From a checkpoint of a small transformer trained on Wikipedia.
Architecture: RMSNorm before each block, no biases in attention or MLP, untied embeddings.
Each number is 128 + 32 x the weight over its row's rms, rounded and kept within 0 to 255. Layers, rows and columns count from 0. Numbers have three digits each. The size before them is the row's rms in percent of the matrix's.

# layer 6 MLP down (transposed), 2048x768, rms 0.0252, rows 155-191, columns 384-511
095:118108165142112061124152065141142117087091163130059114122102136111195102111125151131125083131123110203119118137152160117109122085099199084105146158172110096125171144073140099179113137164099213091122156147102165136098108139179125129108105106121176086114092118131118122107114114100154135158104169161191115087120103134145134036126161115111168109148135159103172031147104148174118088119118
080:174129062161113216133092065155100168130156134135133053149130124143106178124148171140138119139078150121189129159129164067092113169127099158126184082123123103137163154174170139117135116130107125125134111121137106165096129131087163129059110132091126038076153129117160084109157182148114043101083164151096139145173127143112086121149144130089137168076114211108153117186084139112145138113210
087:137148167105111148119152116144132162157144158121164160096135112154116112091102141090167159171146179128098115081135143192120139108136181122144104136141085145216168112143140145097169108091089094118089106163133136139153188145081146169231140159113157107167115108173156102110128135085126140165128094118148177095182241132107165153183095120168088152179150129065160101135135143099105128111137
087:152121111180137146105137066116097121108104090113199146154113115086137146162110182068156127128175136123122088149125146198087083143113152110115108093077140091118156156132145111163149143056084139191164171110066111120170106115069154085133141125140157140117100091161108088166140126149083093145161188180128126110128148088126145044160142142151132134080143090148154125141092132163172145093135
098:161155083085095115191201166197091132156131166160144141107158169119088104190154155130153107082138145090110080099126117117176120177099115121057139089124144088082149145147178122132074122169121196176118105088152092139182102220090162165093194133107169163153118089158158130115139129104115150104096175109169118080101076128180168197144164061116170152160153147138126153177182177106212097164117
094:172143097145141174179123119141169150132186125135115096150137154151102140138112113132119139123091136118146109142113176135153135168127139169219126095136152119144124121102155090209101105101154144153130153102167092142152145180142093055101153134130103142104136149184154135097132124140080137129104153137114155141156169180079099155186170131168154132143101102166121113203182136152119066138161
098:133152115130126127145118109109142156104138080056107144095123111122071162145154107179200147128159102150139102121145160120123072123187164120090137120113076129138106147105085210138097153155146117098156118111141094130091107106105133107116092127135112101156204184107158117176147139160140123109116087117116076137091145142118113204173073124146088081135112112077183141106170106101193146074120
092:136130089162109156103116131160111140120143159123089105152136097083144111083093111150117115152108122078100173122149208160050165119162128110147112094127172123110082141153179138121160078167137123104176094129167180125144129178127166121130143196180094130137131135122103133135093098087124099121079131085103160117082191141095089124137094130129133116140154079150063147101208124179015121096141
103:153118097068089165182104110151088129131136174120156102166136105166146130154168113082113092137127146123172156093113100122089152134087071118168084136093134090104124134140141149114094111167157154185116117085139027110168129115132156125117131163144160070101126129104071150109145140102090067135101075097144179147141129147158139130121173075084105144118171076140124162073106162141155115165135
103:119147164119134132141101146214166118146087125132117142127126157164136094119159162118122164106137199175115084086121108107113137101121167179141182129144130124141189147170142098092170175151123110196174132140168160109113127069141166112112195143178195124071096157164109157180132107150163168153081207103148113178158156104102117108120107162133181131156039167098120105219119130085128124146109
106:137079153148160102199135161113124112149147128140186102134163114155149113121117120125080125130154102111156088096133139145144103120053167043163151095088120173090148185139145144116140203110116117078136068137060145163121109202098090045181129155121182108049129091151196169179113080105110094079170154090146187165114120137141134134070150110107095105109091152106180107154134092053131115170129
098:059157102092097148127135116092115146131068141144145097171087197131092186079152182141109081090118133159127121091153134135098118112155136131165097065157118083125116149119162079104117090176111150184133097163140100152094213102169081158128123223165101091129100166101130102196101155090133121051101092100157146076175247148137165139173109159125144202083045119139114148194124100115040051132132
102:145112116085110093149187087084100089147101109130130120101123147138133063033191118145116114114105117149144141147140107122122173113163162118113168132135099083123156128112139145131116073140116096155060114187150119129116129125117158141109110133169085109149179132097156115086102088089160111085083081085143133159145137166114141156192207085101144137141103143120117187124118051089031121188074
100:181083144158046111155079127148177148159210118103087122138092179088100140149128138163146150147144080100133208153154142128132206126172163132155098129143168102129068133175131120099177082190120081121126150096110122115157117154134099104067113138136103124141186117171133073098123148108122151074144082083151157128136147090110111126142135134125116156115129097169143128108168108113124145135154
099:102155087142141138082090138150109117133175117146153161088117126132155137146120147140155176166164180115115126154148067111151109113151152073131088141176170161074202242071108103134142211143132098114128133108177140118156111162107091121162162072136100161182062127114081125120163127190120169182139104090119193127111095122136140150106092110095097147138127131076169095128156124121204100152123
092:154118116185118130125125140045152146113141136125075066088110186116122093150187158152123093115117079158127177144154128139127145159128120134115127076167091158217118091141138120135145101165122078113106189118136095122120115108104131099158133183095100085136144080127131077134127102099087088127138160128112138157154111210130121097173140144159124150012117144134072194155187160122137193154134
102:153122091165143119139090174116112161102113093164149137115142108191135175148111205129130125117123125140139110107141114112103193132072133124176095102159124144122186147148068152170126164081159134105126077101124043127115095092098107126111148079090102157186136072078156139125089166099066121096121128116149091156122143145114111088182161183096139136031101089127144127172132118124151103096146
101:164125149102147088136120119055151107135127146137110121078112128142119203030142107119145125117118133116099079176173093108107142150198128134163111128072132099155166074095137152111094144083115143079104120186135158149117157070158173134134093137127096082093161113138114200095134099078101129124094137147120107073116113107144149157109116068084126113161133095198127142090144112107041081156098
104:091098141091099107150097140168124094149149215107112104088128054133082156123133108130153135090152098099070121130100158173119109126127115150206159130121067151137111129094163196108116165083138112139126130123112166130114171098108144131124153062153107129124081137157064084167158141135150164107126117191141154116105079075133107143180107098156200130159159125161079137152172135189119132127155
104:110103114110107114080122087083150129166122176098083123183097091209102115052141149097114246137118133098137154150132111084158196148156109141110106152072090117116073139088182100187077163190136057081102145191126134153154130162176095055103142181122096127123091130148137126081084119107138139054130107106147117104137142155133151111124117130155194155070119155133164106096155095102125118070102
101:131139028143162128092094152127173151155160129131143083144145152189182214082194116138140149158116190113168117134141126106108058082110130112090125067128083161111104119121120124142133124100132136137125121162101091093100094196140134128120137138113208107122058116122134170130116141073179092108127125158100173135094109067184123137169120088118132090060059101106072090121148120100093142095151
104:167089131167121158201124118104103086140118111124128123115137159122122212111132038131111167177115170148155075137103082148081108149073129082077087111139106129083198111124147137166159117119127064140120155142149138047118150124100145146139113188146155111069127105097106166090148075157215137153114086131096176158172146093141187140135116115117110112162153118156196121136073123085067103179110
107:107158188072159158114110128105117091132116101140108106045077164078025146139055147166115107140132129060126111122167134145121118121107159135145096142063112134158152155190119135191133108127148157076148153114111151105160130100107118129073113087133134083176118086176152105119111152112130137188118126128123092167146153115118148135115069101114153120158099097136094098087128130061108096136158
102:076139193101166084156116120186061135105118155172176142095122169085108126099068069192139129101106103148129151199121157116087082110145051126121098145086122122138061095079142182083094137087159174153092124131157166085138128097138161184124131112095169144173178108107137108166133100162157133136132114105148156139090140173136110112138090133105170102153115168101158171097120225128000052150081
083:103122112182145148092134097131110136089117144138105134119128174118195099049127095157113081080115131114136097121086122101106157140092104183149182099116141071078087127112101088098112116098123068167141182170102105113111163175155097141110117141113120163114153125173148122128105111185157075104108192132123155145105132124152085105104184136119113073041083092170087154070147115101000194154238
094:107122134103143084165131146155142172163097169120103166056111117109105121212092082174174118062084191128150151157131125141111185152229171081119112095197119141083175125109152157131130139141097139155130109059127118211211110153132093184181147092134113108198112084108117176181122123148120146105093063130135125100153170126125108147166143086140114136175149125129101133162135159128255170174115
099:108116110117138111192116083126096157113126142108199156162145121155111150124147140082134126115135131094147121198148111183066206184142131113134103088132122173094132172160127097162152096126156122103163145121124094158187191187120112210103149100086146135172135131151074110145132134108126157128165087116143112157145108140141134113151105059147136186110141124140132149193171162152229176108068
102:095094103143099109096077230179120124149127124156159100110061179146178103081161046094087149128179104102101131116078139132128125100053166107057119124131153176127135113141144136113097039151067135118118149173131107106159083139123122106133099118151160116133182154145187110148126150119115119180105178086129154119074081086086138078154148140164149151114123110098143146092093131089016114109155
098:104054123138117130130112121125218115126105143149105082111071175149065140106113083092126083119126169137120178133106137172182091145125126112114075077099172167166161080103052161108094137097135133161081104128090148147134130128105149123092123106083146079113159101140167085128111118093154112096138090170081077115181112179135123125161118142120135116127120121134105159166082133082046097120168
097:142139120121146185128045151104165112134141139177188137159116137127145058139137117098162062144145129186146123138109100098183158102125178086055121108162119145093192154109104104088089159116087086122135095131169116089158131104122117165102134150131127116105079156152087168112159127107141163138176027110134136053110129113133074096133123162150113121134154114175147153086144065109195123122132
101:138121105112148149142100150091118138174161100092120128061104150062094132153132143132144129114097075112095094147137143116145207114115156136198169141148127120170128142096147132121123084117119078141112059064127119182132095150159157125143126105127078155105140154094133161118127090137137096071109117117141085162136224137118085116140141059195104088127121130071101102086123128136133113187128
101:157126140111160157107114154170036190226124129097169099129161133148140118082161092114034182107103173145099181109112198143142099116115190104098162081079118140130099130140151089142079200173140150135113170178123114109110083135133097167124122135203149160183145134160155159120127134136077130150171132093101133156109129137107141131145170058142111220104142061127096093118094174101084076155118
103:138152158127085105097133091135145165160147094132102122096080181149135176102148082093116187119133165154173114132101114126095132076115145143196138182116093127123154131144151086167113113132183095144108094178095104102083139111134060169182107188192123120169172192126142146121119152117147166155210142140110134154175079153118124155157089101186124106072123109106158114098104096129096150098148
098:103104132119136113140160115089148146151113150147159116145096178085146161118093105126087138181188119064134132149093162071146134080093158141075062133099143110104155122120131130166143185101105138104138139165130077165130106126123164139173147113146084203114152126177152159154171139133142123144148148142127121081132110121068113188095141146102115098125138104091113114093161137057092193156176
099:136152143096141245117131184108150190118086153101155105107081103124131130142156111158053090091129100192137121154159085105145099105120076113202121095083142144161074126112136128140105186112137083113117138110206078075118123126086128093109112162103104110101121148157181092137117148123117067041128153185070233136100157118136200085113149110117126135138157186119119202151115166087174106067119
101:137091113180144163095138135159128102137121194169101102165145153020103165155150096109088129074092104144122144150171092140135108124110130119078131118112104086116090100142178204226080138164115119099125166036096066083142103065091108211175164113030096116138130104113133097099127146093138090086093184087134088135147144135089083080113113072099143150154162137094103186100136146140090111118124
099:133089035116119094135170142065117149129094126168185132118124112083101095099160141111124128138204064094138066076112118094073103154133116118117084163068108162108125115093145135106136180111188129111180095119154103130101143127162162135129174120081148169153129144142136085132116104150174144104099124087201135128164116115110104143071135144133146158185144105155108156136098116089157197193083
# layer 6 MLP gate, 2048x768, rms 0.027, rows 156-191, columns 384-511
076:089083119150099122095115150058110099150163109158143151138100122125117146130128128101105090142111126141101149190145114103149103084147171164147126146148146098121072121088120107147099116130142135098164179099090156128129108140156143166151131077155113171135173165097181149167162083241173162065154112164163160116149161141189125099156116143123114082121162088128120055139114139139126086150120
082:130113169043124085180074121130149147114147114160083157148084113142130146104109116080082107131121118137205085107126153162111148161175180174104140141117147067127123205146137129143164138108148136098106098164144139081152095129071109135129137116104105156125079126108097105131054165149127173192135124112155121095113148125116167108158065099183158136119153128100187087166107072104104119093080
082:126069135154086121081105124140106087119121078103170072147161142114082107125126130130112139144119113139187145174136134153118090114054068122141063082113152169152121118149107125091091139144114125130160096137084089109138151086038131082076100150167126174132096178157099145191179108131091148096106139106056087136156121121117130115160172143145174117099152096116087124094092168141099197110104
096:143130157158120133156118139123166113103103128124103120155113093164106118136086149165147123129122144101072111161129127087175158095113060153130142077080085074115101093148136137114160139088151110121141142104089165151135197134130095135130091106100091092136101116212100106167153147140126170116112106182096132097166109119130127093120132092152182131136110188112139109112157133126161153056111
094:121106167161213167116133141140106111103138059150160148125128095110105114128156106088123095104121170143089102111127222127122092121054122210151107131167118087106127166111133080133094105151165166099140136153083114179115098054167083124133148120107126114103107144158147138142093078115124202108132081158068179126076147098128124120169163115198148128116153116157088161159136131160140129134093
101:052192152133040150121136170169110105139147206113145092137111151125129128131170092098026158160109099155108130099088153102167156142124104121199186154104082110143044161103145079136116139174126150103161137152071069108132128134159104142149121076161154125154196105166128162139097153166132160098152179129067121159144143123116060130115173109168136129099130150084139135158095117101127134118168
099:116138153139105137119169116127073081161112162103150124159181125106052195145126134108096101121160090143109128076073132076177153177103100111089119137130094132135145108129176081108109149169164154113116149106115121084022117200157116151089108109157176141126184148132109126158051120094146140085151108128159112176179133078145114119102135058139127128120107165116162156178092136125114095141150
103:072149151148202101120144171166176162092157151162092132125113125104053074115155130169130181147138153137132139055103057132105101083099142151171175115120133121219101104121094176157147165193108144166074137125082190117106093082167162111114111215211137147180147133131166100178106128143115095103166091097108147187176176103132165127076156152072197093124115125117119106120102101185131164111155
109:149153142109148154141168111135195130055148117152148118109142127117112133097123146150161135126142105123111131188127137177113124160043120078095129133136146103192135125122159137176093132069129106187170111156173166179115166143140096082194131175195110123096118190102098115236111117175190091177155128166117115137146144121177159169156134089108157175126105096137140115133104111111098118148109
107:080118152099118142143124087107136132121159193088168123136140163133125144091120109173078080189139114068174129165168043131082120155124075162097130131102101134109107139107144197109141182114125066144129131141171132171140134144119107127101178112134121152159178169123114128149121143125132131183140149165175085117168139151112110171088092093089095163149164122148118187147102140096103135159127
094:077128182166167136162149098069184155142150173156138111145086155098145181138130100196119177153113144171138121159097203132136098100147083083145151125173088104065125092154147139143162127057175145131169212121082101166097102145175138151181115150068141180085106133102153056107083121126175124135096115116142151152111145063128104155121131111143081114136150078101131136136135106102136135133120
101:078061119126170069144177095140154138111067051119173127119113131173079134095236103153101124191070098122152205107126137114166137157149125123084136132106173125165122122154132122146154130095080126140170151151136118145149096124112083092106149166086140165159094183202114100136137140195167121144108102173135157159123134101184111133149055140142141136120119158139157080134127133158107060114052
099:074152086140161166120174145094095159130172109177093144155143134128141136136140137098143121098127175130111098136136121125132145150104071184084085121147135141138109165087145142195131182131129132063164143142124163094160129140078128156114131148139137101133158116104154103111106097145168161123140147116136041159151175168132116022160123121150104138120138085121143141175191151100103123109126
099:112105079157132166104176103161164202103173132142153156029122134135136168117086160131165112000182085119116128196171066132151104115106151196083156172111179109124187117135091139088107074139149112132086178132098111110111114156144163059187154155193116106121108143108114069139075161154101092111092121125149139146161151122189169095144141130132141185083131104130170155113152133180136084161180
087:100126120133172114189151092153121153110159153130134064112150072086132137110112100132088098149120170126130112129101185078073104135125092106108099111172162160121150151103113114147102181113152083157098132124158138148194128108136139150082065120146098092090060155101179152135137113121164106092113169139157109127077123126103136109151055107142053128100192124128096103131122073138116116074071
096:125055161131135115145035111065181149149162103118152177051127122106153157109117142098092135062109132131142118168181168190110160110137107139060078126160106171137127135143156128172170118048161124122117119139113177154163133185138120075143120190142143159144146127146186141116118196129131118133127121092130131098150122184085166042149101135148090189123156077142093180092185078156121163127158
096:227043174151122145131158143139096103160121129172088145076140104082148174114086104088135132137085137067111108129112101209144182189064141096094140121098143146047165133147122150139117140123152132180123084160094104125118065081169150167111127136137201127128091130086088092130100094090125113168103113165100120106110141099163135155143148098187065145123098121203147088089139140158089165091136
100:118147111171175139110106160131111190112119142110099154106177081136149097122123143087147191069126211159069146098147088128083172157064083148135104186119091137133086131068092156109146126175070117120130171114129148119092165148122187063165128179177130116075155099092152121133162108177152137142164174141141148198148143107145132126094128149100179109089114169127141089176181105161124158152198
101:129126139110137147164144117117120109127155109100137139113129200130144174104164072135132119109083159120112115100112173207119087141147072182148113134121136148132142164073188161111150112110148104173147202143106134146110174152097098193159086134094169095106074171126094111143132152095202069162128133159132155149134127085149080105146173111140089175145203120106090145173129074170131153157132
099:139142137159109193114131112146173112152156125138136111104064120134155186114116152150117139134147145140119131135067163090135114168113196090129179151087144129128082135118143136078117113151120102175153104152165101128154171160159139095126140105143134106155097123133116098071080131159157119099158135171159104177149087147079142041081180148113136138137078108095146116158123106119124136146212
104:121162114133166126131125136121122152155145099178105117073125071142155133096180187217176162105102145153137119212156130183154102099086150149156046160191150185065106104117128151096125147130120208107101131156109180120205141118133138065117154209115133152137109165151122160112150126130110159104087122120147141177168111097180116134154119148075124099132132120122106096137138143121096137107139
101:149090173147139107124087138184103114083079117098087126140107140112178047117139143108112130176176147128131127090121145168153144123133108140122156140163142103147111092073045168200090129086078089078165138143155191124119145174183118119120135103034143142137109107137121120113141142151137072110131137135072143168104149104158124148136100139100148093131104114144107179070118116060106155113141
098:149067110141097125122178147130107092142136156195115067107110098135083126093145178149144148126120119159139083149109124135142171135121139139172104115106113161156102142116108105115102136109147143109086136137169112162110209172182078118115114035133181115107105113120131088175105118126108164153097146130184130153132127147185093182135077142071167169123125146101086121157082163087107129131166
079:133114137115149103122159115141133105099135080115182120101095163146134196086102129097132122156152207163153153141102075072183142121126085180141159190139115093167106087136156136118112110146160180074099117148172160108097138171126142167159126122109156120153131082111123102058132127111101123087147144133143106137053131085255127135121114123084101108146138136156209114141111118077133088147122
114:166187097173164151121090145150165095115138045101113094112127165197140137147097090130086123182094106132143132094144134136054108136106144058060133137119080145149170118080139157087158072094085128084075143106136105081135141129185125133135138113095129077131104074128119121190122155091147104122069153086198158100138103114179122144130131158113092145042135122128163104079168162121147154092148
095:153112133167165131067117123114103095089104080105157189137083095108106126112150161089099131191174128150159083099111153187103079104109155143143105176130107148098192150114105108052158146126086178093165110148135112060165117121148193062163162140146121116220130101108082158123104178093090131128180129164121163147139137106113120087075106139139120136127118084149133121170110042111126126135122
101:129163081128142122113166083195153112166093117105118159089078143104148091128103194117131175181159070057095119083155130116143105105162136077129177143175170117163112164116082153078124167124135145129139142151144102125170152152087127123151190116151131155109113117096102092159086204146131084125142146138105138140174141114102156157112079129177091095125123104171179079155148078097111102081119
099:169084148092151114116098145125147132131163087156109095117153161095205103103133145092158152154136128128112152136157143078080052147172174169133157157185146141183144177125144087144097123143121174097143128143143164119203149079091119164086160127130115150144086126146115109057138148116115163184128137152147138085127127153125158165102167081089106178121099150210130103162095139097124109141137
095:187118147160063147130143181079062167120101143147137171114132135113126130152127133178091187088150098130158135106096100170106105130156086143121054109112132110078128088139129225132141111118082139123105124121143089137121122092101117090169212139065201119109147131098166101152103189105145109136079157091128126173174176112118123101091160060168099153144144160121157067132118076146151130081088
102:100132129164164125118064139151147088118050105124118114133159147113067099108147092167094146093148179146166092100103108113150086126142151068140092068075120152124200105115166124144126133152164193084112081161137145150109056124139104160181140095114203127118140122106123122103130207117078151174139164122083150124109189105109200176099135199034145144139095138125158097122093139060118065134092
099:064151116119106103076226099178115077153148159199110139102079119170085140123139082088092133182166098121128129113089105076116119114154073187120130204123155156182163151081159116116160124202148127129145133135137096129094141150139123068158106163108130171135168063126110173132131101133180127128121117147137132133130093102148122136100176135066196085115141168091108100121120088139136122144166
106:184158148126191111114168108125118139110176110093152161156118122164120131116107118165131138103142112153125128132144148154156147147076097172137070171135108146084184090140136092154116167132112099096155082126193135162083087115142098101103179163193137096219128091140145146121140094136035109103189090118136145153156143091120188116118112141114142107126073137094182208104180173146127183189210
113:103157147120107099136115107095132100105184033139106157049135171132109134148133141102109127102093157215142137100155123166064155176145117134153116165144183112119102126105138113066132052114122106170082178116106139128143157157110149059155107129123140119144151145040124112176092093159082112174054120168107152145156135136165127097187106099183163154119160087153162127138161126149144126049095
099:111105148098165103135154155114195138152136057152092097085145176105137120106102109113116156063119104079124153105147122167133174038086129076169105112155131129081147126067102094131110112118144144132106064136115082141150132108112160104053118122074081097140068182155123108145161135162102134041122139149155178073145150139113082109127158085176138149120108165153143131099138109133137154069181
099:075180071129154108123174147112090120128188163188096135118106133166121117112125097124118144156061080102150158128134145152147072082161083141143096158154161143191129169115150139166160120128122164093158162168147127132112176159158095137114124170147113136112119098039135133157132071124093149117155147084158119133079093147153088144198092114122084114076103175116135147197142165136128094119144
098:096137136093152128150082141134159158098153153134158155110156116135125093103152100184159200129064169134108119118071180145157149169167120174137169105127145101114147126123172136081193131077137183121109146160121064038154164082094072160104139136074160110104157111092127119078144143121121158121126113169095109106065072131104111084105177147142093138163159128168116109107149140168107122144059
# layer 6 MLP up, 2048x768, rms 0.0265, rows 156-191, columns 384-511
086:089170108103123087137130182074155092102120141170164175106116130105139138099122139114142123116136151140112096113148145170121143084128156099118114155154135153154127123144134116139139128069180150143096136115106124087126113158139130154155091109118129128129115112090125159136130145248134150088148096102186161152154098091215145104150138150112139142117103115130111168077115149109136159164098
079:139121119136135104126116163137102133146108136052156115116148072137093098073123170095158135143107177102061092121146140140126156099115108137114123140095078098176123083115135113134187161130153053175083161169169097169063142110175161117119090152180189096104166144133157137163087150069149120141116090128110107195188139110177173189104153152109097190106075121082157106133112132104093133159192
086:137143199119125167107082148132164105145117075105121082101132186125136118122099127110156113173166118114109136095100063116117133088111108214083139093118147189140130132090091166119080201086159141156129124117079057161198132114105145133136139139095102158134180196158145132140122134117179173097136149148100078079136142124105145094132091176110089160153136197123139126151130121107118046179127
097:100053121150154143122146114174165114114125130183119085154081153100109176147093160188083106131105133141099121143160120089138156119101127167144131121134099142159137162065102052201097096143119136120133123109125171144105137101121142092143104137115139130129241142124133161119123078153103088154121132113128143143147173115111188074117110126133180084107167117175144132122111077124153113117168
096:071155092130153124171120118156156131078177135166164156174071127109119099121058038126184190154106149181121100148134087109106117131146186112140127130126119030191201119102164129142142139145161081175115157114152171130160121151126125131077183128170142131156064084144215096043129097158150127137170166076124101141077126129102099125135084098145114158119122183067154097112124077106112097117150
100:087151174106100142096172117131139166144188116121166146104108113090126133146117194160145116144160122098132163115166134132123106119114090147176083165147118116099115123121110103147063093189207129126106099120176036090116135153081125149090131174146163151133145126117114173099124181064117151120147136143099176128112142114105084170082153153113132128128149154173156090168123147110122110184096
101:099194122142190160130082164106123119110133128184130119145109134135092083133108100180159157025104118132108137202160099180108160172120157110147164155136131140187110194157128082138100123096121125143147082116129163196159109128150131169117106169175105160121116163116168099198179100077133139120081148112115142091102156142148120159139115162150101080102076115169095091094118134116138147130100
103:059078102095088128098107124171156151094099101168130152158137080136064160113117157108121150118102079095141098146122112100073082115157110113113081123135147088153132162131070110092145102127106148122149099139105125140145145102167110116145149095193160151143107089199131039149138101174085166072118154057124145128109166110146118162091144086120223110120121125153123168122113128153096119065113
104:158170088135167126119165098069181107150161119138151102103141112155115103146076172118151107127130167122147088116138090132093082184123184134193062114089101118111105168106127180075103102175110168114137130129148131086088111093148160104116126072116077154055110166081126206077125210171067128118107121104128146140174157186163115122157102164120132186086138119114131110109133134116142126083152
105:181150163134161125147129190147118061112148144077110135173190136126129135124142087117149163164150140181145086166123112128137118120138194139165152137108099145137160147117134079094122218036160091089119144142128070142104138094109143158112075122157163140131141090083149140147134114104115156122117154129146152143139137127145142154032163137144183119141121102122131205137121132154149117122103
101:200135120157120121162177149129117121120099131164119117101102079131212116161086141169188087098196175163115118130116137170196129092145158100068154096151126156080153129184133145123136168237151144144178061118100118147155137163098121163116110079120160090141154145135082190093141144136161104129239160129097132120103058111139119121172118165122105119093108118111110111149180166090163173136145
103:129136135160133113146133128125068142119107165118122099122089143155116072103118141144192144153192076082170164163130095101107083110118116113125075091140090126134098119133219136143072088128116128138108127147166104142165112058148146191182110096084144125093152090153124175138193167082088134096104058123090097126100140102087070162114113082111114135127153127160175124100131059149114090140144
101:151144045123110085135143136166102064108123120117112140159162132128112119147105124090104111177127137121153146160139125118137129073113150121135088197168162187099106176160120120139183132078206128183129097115123189142168154121105151207206174104062138130144162171132134098150146110107149152164088160094117119161106083118097150177174037167175122087137118129168118084137103085131126171174147
100:161087124136126127173162111146124114129080119110120144091123081110135167128103206087152123135135158096117143101166164140128105207113089160140113076168101100153132110175169164148141118110131141082142201121046139194214174101101151158087161155165141148135115160132159048097121113090114090126115125164108101151090196149110145069058106160158115126111178126102114154166123108151133171130151
091:137117094091116080052126117132062105158132183108116113194125182117099104137113113164127117164096140170130095158169151183169134118104119200075069152106105090106099145117128101129164139167107113178175103131153140170162074129068083143087134126150148156119161072112132102156129122211103176132150158123131140082066151125089025091093102158181158073127078155106130162074150117097136162133113
101:135209150136089120184134115106077120131171095074201150152172102130115122152138098145142090144164161153137118151122137064122111096093161128164124094121158133114168156120111095132106178176091137132081126113093136088097090117144133138070078055134103163137156151127106169147156130139160107138120142142121174105177079088118137174173147115089169124112128190102178107138119098121143132122159
100:079068073081116151106148127128086148115148158123100136156135090151148146098089112098128109068071107077082087104100138166136200188113112080082149094104143089040134131164094143151073165111148145090144133144135080116112107120154139162097113138148137118086141094122091092170099154078202150168146183088142147118078166125173133191130091068148105100109088101192095149139167077161123183102127
102:139139114175105142138141140129084143089154120190121125118184146133159168128103189176128089081135094116140131111108112122120102184192172119089135115198111152171108126136140116079156112167160241142096122120093151122209176119135106097097194167153109130087174103045095111096126111123180131149138217145149099078119094129097127091129161126119136134124140166134116086113125126105137115171132
102:135096141124148139042123131155086128137124159115122149189113129112063116110094129110154121086121151097158165115136095063147034109130146138132132166082164161108170136152143044157126164154120153080115155151100153129138105183163151118110132129107098110105169119198117127163174142073134135129099090163149104102110194162101168155166134109047130153126132171141127168141145124091125120137141
099:075088095115143041128020154170077093170174122147139098137170116153097149096173115130113135134123130134101090147089154128165130101177134083136108148145103050132164129138122094126133095120155132156149192138097142199117120107111119101089075148138136136142133142121139054083104059138120139073113087049208123130061169115100114141136105174119093114140165115164114155161129169179087134111123
103:115109145113153211160148169122158146119054113188121055133148134132133114140085119139107126160129139088155144105145148115177153148163144128084116096160119125186115108071124035094133114115128140187138131123092095176112154130087157083140104111131139178138099090100138131072111078126192148140136096124121139099118090198142115125150135155137140075110143133114116161179149142139155123158133
106:126141148114161122115169173118169095144185146168118083122106126099083115114108177163140122166086162075099116125146110139139122108103128131142086157077207106114117183139148136091100174112155172129129150128220081131184099135112143138135157085110149180193113091143141112111113194136111141117175111153139190120144148126089113127134101133122109139111141062106127110083118135067143177146144
104:097128141157176091103105142173180159124171107129131109120090126116155093134111125109148161169078168104083116114100143100146152128113130121117118074127158042110177166128090129142133137133099092116135061143122174132079147114066110127154111135122052144100230119132170110074115149146159125083154148127106093093189130149104146147093087139178140125108134109172110222126145153102122081136106
077:078128124176142202144151107134113188124099132044161058137123154110118167182106150111110117133141094067143140202118168120129134213076119169150173208111073150132123157121100149112123100120101134086120103082121169127082105138156128108141090150148175142133149130133204144110163080146096104118133132060115133118048121103138157103110176109096107095170140106157095119126120140104125113147167
098:152124170117145164168109153147118105098136107148089079143117147173129082115180181162139099177156123151151102104096081154159133095117153128232146108071191176148137150150119118128140122115116100072157123137188130129084148094173168084082118098125092102058127110100106098114090142126118116104140104167112140109149110097105170133060127188115153084126115082094142187146149071140123094081196
098:136122125081161125137164159107130102126146132144109115175150130167119164152108105111146102158143096165092198105147165172061229121115153163144158148135123168113160149163112189119147101122114128069136177098157102107193119120150124119138096090136128153174113112137141166117131118169178140140095141089090151108115154150152115075131112091126167111117156121150091109171100089194143056092119
101:077123145086072125122109121128126111160164128116121168155090152088097176130139198163105133095118091153118101116133135141135121106179169139129150163139134115043138162151215100094137139176127173138137186130151096080128099111114137119141157117135081103136109123164133180135083113132143172136125116163089168165143158071128079085116119175134196124166137144132096133086119167143116135136098
101:099103153141062097076198165164149076151149117148161130186094116134073177136130141088080117068145144169058137113166138089117147111160131119134078141159081115125163154182130130089080131111146131134118148127074103130080175201117087189095124110094141095186188123119135136142097157121115118159146098155110137119101123130110111137148067127150208157141093159148150081130091115120149084058099
097:135093148195109223158126107121109146118121090199151131083151134159091145137109122134094148155150131150121116107172156118148120119095061131136054126088136154130135091113169184122115132136153133103149123114142133135094138129157095092152110173127104112167129106070150053160182173154122039093098090100168159181138153114157068131124123100068154120130137124141130134113135148187134097051169
101:134164122079105150123083132131134065129122146069116063096166090146127125142146193149173145108111139153103114061144137123166102089160128186124149136127166055082137100121074127160117083135157176121088122118144076154162103111200121087094049170135140100161098128106043160106101086145116086095102094102125132149128173145090143106135134193107119113112199151113123093106105107123149168105109
100:148141128156111143159177136162107114158146143142099108141053145135147088138148197130162107134126166131113113164129155131155128169081136138133136079122156129141080172110150131091112104143174133062059136118115159121051140131137124131122088199109140093121166168108132112154150139188109105139140151098133148140137159200090148161071146134106177113097142080122139099091107142107114129167165
101:168209098190088165124232174176123159134122146152148171086125116137121151124158117138170167133133107152140180197139125125140099129103072210132094155138163132127126126178136103099135119123135146133139115145086091138108124129135067133118154120159116086129178142137149115102139076154162121185144138144071134105059126070145136131102115164126099094109154112118077168125109138124145086088138
101:108088107104127202140159118178149162115101130174112154064090082175127132107087176120136145101072165197136140064136142182132108140178067142157131045101172107155113193129124130122162140170120157140122118144065142128117078093141080107151085132089140125111145169127086131088132078122147073102111152153127104148068099148142138094154119147133136119095145104202127133157162170162103133099086
100:115124145130117127131076147117142131039116116105121183099119090120136060136092093144152127153136111180104124135128110153099127133081125138116129102131158161095091093093117188115127189144074099117108121128063090117132097069138163208181122076183141168046115091124128124112155135118172124185152149221075097098197130178165079128173130073060107038166162137175083125149107109137150092143137
100:134055201156155133146060129095106098066085154179150092095083087129145181139152118124132133068130204099095105188112130114155096143077126134120158117146151122151123116101087127143126183111117035070107082114131102088158121132118145108218141106136071139115141151137142078129138147177132121182073119116145104147075137108107137118106099097101067137124130136071137103112147167137117199108125
094:094149090139143141163084197104184118114097166161115157133121203175151104128113087119158182073149085141186134137124114120111126138144051150120199122093090091137126134033128107102162164105165205123065097138112062115078173113076183151135136108062130131114144122145115125139147125166089147148109121145115094129181111171152110088085202140139188112098130121121124101150131140150123153133132